Weights of a small GPT-style language model, trained from scratch on English Wikipedia: RMSNorm before each block.
Each number is 50 + 10 x the weight over its row's rms, rounded and kept within 0 to 99. Layers, rows and columns count from 0. The size before them is the row's rms in percent of the matrix's.

# layer 9 MLP down (transposed), 512x128, rms 0.31, rows 501-511, columns 0-63
107:54 68 51 44 52 35 52 64 55 48 47 51 42 53 38 85 46 45 41 56 39 66 61 46 67 38 50 47 47 58 48 67 46 45 46 58 80 46 55 56 50 51 42 49 51 42 79 53 44 38 56 49 55 52 48 55 47 66 71 46 60 52 49 63
087:50 42 50 31 52 48 42 40 32 50 46 52 51 59 50 74 46 46 57 53 58 40 30 55 32 56 51 57 61 54 48 62 61 42 45 64 54 38 39 52 32 50 43 52 66 46 25 62 63 38 59 65 48 53 55 45 41 61 50 54 61 62 53 49
110:52 58 58 35 57 51 63 55 51 64 39 62 52 24 65 53 58 62 51 36 38 46 46 49 51 53 49 54 51 47 30 64 36 50 36 61 44 39 58 48 54 66 60 39 53 54 49 77 42 52 53 54 62 39 39 53 47 57 37 30 56 52 45 56
097:43 50 54 64 55 30 63 60 52 51 50 46 44 50 60 51 31 44 56 59 39 37 54 56 51 47 52 57 44 31 65 34 42 55 50 41 52 60 50 52 64 51 46 54 55 44 45 32 65 49 49 64 72 38 53 51 59 48 36 52 58 59 48 71
097:59 39 34 23 50 59 50 54 37 37 61 58 52 58 41 64 30 56 62 45 58 38 54 43 51 46 46 59 37 61 40 43 61 36 49 51 48 72 42 63 45 54 46 52 54 62 53 54 74 64 52 57 52 34 42 61 41 45 56 75 68 50 52 67
102:51 54 60 73 57 51 35 53 51 75 67 39 63 57 70 67 43 53 46 65 53 58 40 51 44 47 36 57 44 52 36 48 44 54 49 57 48 73 47 61 71 49 41 53 63 46 58 54 35 61 45 55 29 55 52 54 62 53 53 57 42 46 48 51
108:26 34 39 52 57 28 46 38 44 73 46 61 52 19 55 34 51 53 47 64 37 50 45 56 44 49 56 42 34 59 54 61 48 49 56 48 60 43 37 31 54 49 50 58 54 44 58 47 48 54 44 37 45 62 64 56 48 62 44 63 61 46 48 58
106:49 33 46 40 50 41 65 55 61 65 47 51 65 54 38 42 44 25 51 58 59 63 40 41 54 69 47 52 48 57 59 48 46 42 64 54 66 57 58 51 51 39 31 63 41 40 47 48 45 38 55 40 54 54 51 53 43 62 48 61 57 39 42 66
099:42 46 53 48 46 45 47 51 34 51 50 54 52 56 61 62 60 63 44 31 32 40 60 58 65 45 38 34 46 51 38 50 28 52 37 66 41 44 44 34 25 53 51 52 65 39 76 52 44 35 52 50 45 45 61 53 46 69 49 46 66 51 69 71
095:41 30 50 44 63 52 55 54 54 52 45 59 60 44 44 54 57 45 43 42 52 55 54 56 62 52 52 55 38 49 50 62 40 45 52 23 51 53 38 50 54 42 55 66 66 38 32 45 33 47 43 66 62 74 23 47 70 55 57 40 50 49 49 68
096:50 57 48 48 61 44 52 43 66 48 53 52 39 27 53 62 55 53 40 43 51 78 60 46 34 49 44 27 57 70 40 63 48 60 46 55 46 39 42 49 51 51 41 52 51 67 52 66 40 56 46 36 49 36 51 42 69 43 54 58 58 60 53 53
# layer 9 MLP up, 512x128, rms 0.291, rows 502-511, columns 0-63
096:61 34 53 57 57 42 45 53 52 56 48 66 38 38 56 49 49 54 55 63 59 31 51 37 54 52 47 60 45 56 68 52 59 51 20 52 59 39 55 47 57 57 59 38 49 53 42 74 57 50 34 57 43 38 30 53 69 51 56 36 65 49 43 55
107:53 51 42 49 40 47 62 57 46 43 39 45 54 49 54 61 56 45 54 55 36 35 59 54 56 71 63 53 42 45 37 69 49 50 52 67 73 50 44 72 61 62 37 37 44 50 57 62 54 44 48 67 37 50 82 47 53 42 44 52 48 47 38 57
101:27 44 60 50 27 58 36 43 34 43 48 59 64 44 56 48 47 43 66 45 50 52 49 38 55 48 41 39 55 50 25 38 59 56 60 56 49 50 53 48 31 57 38 38 52 65 42 55 51 43 56 57 49 42 59 37 49 56 67 62 37 42 67 19
090:57 48 56 65 41 56 65 61 48 62 44 42 52 59 60 55 66 71 49 58 75 39 45 49 63 58 38 50 70 50 47 45 65 79 53 43 53 51 51 37 46 56 45 53 54 50 62 56 60 46 36 61 57 48 63 58 57 63 58 49 39 46 62 42
105:50 49 60 40 44 49 58 56 65 49 33 45 56 41 57 41 29 36 62 75 38 56 33 35 67 57 64 42 42 64 42 48 58 63 62 53 51 43 49 67 50 57 53 37 53 68 49 55 59 50 69 58 43 62 42 43 63 60 47 54 59 63 56 54
102:65 52 60 53 48 40 49 51 26 54 57 44 39 67 48 48 52 38 64 53 70 67 43 60 59 46 64 39 63 50 77 47 46 47 57 52 51 57 50 53 35 42 57 63 66 39 50 44 57 53 46 57 55 34 56 32 68 46 32 47 70 54 31 55
104:53 57 47 48 43 56 38 60 55 56 44 46 46 53 33 42 62 44 70 68 49 51 50 52 36 45 51 38 47 34 41 30 68 62 62 51 37 45 62 42 59 62 34 51 41 56 45 24 56 67 52 41 50 40 52 42 62 38 43 48 66 49 57 64
103:62 47 48 59 50 68 32 46 51 51 48 34 38 33 23 40 68 42 55 55 67 42 46 49 45 49 42 62 34 67 31 31 61 49 52 41 39 42 38 45 32 48 47 60 57 21 54 41 62 49 61 40 49 48 29 34 60 50 37 43 33 55 39 29
088:44 68 29 49 58 63 41 54 44 63 38 53 53 49 64 58 44 28 54 65 37 49 30 57 68 46 46 29 51 42 50 39 48 56 44 57 50 41 51 64 56 75 65 55 64 52 59 56 46 43 45 50 58 44 49 61 41 35 55 43 46 44 38 53
102:38 32 39 57 48 33 52 46 38 59 46 46 52 37 61 59 68 49 53 36 44 56 52 54 69 42 59 47 61 41 33 47 58 74 61 39 66 49 64 64 49 48 56 58 47 59 38 35 47 76 48 42 52 57 55 46 54 53 60 67 70 52 45 64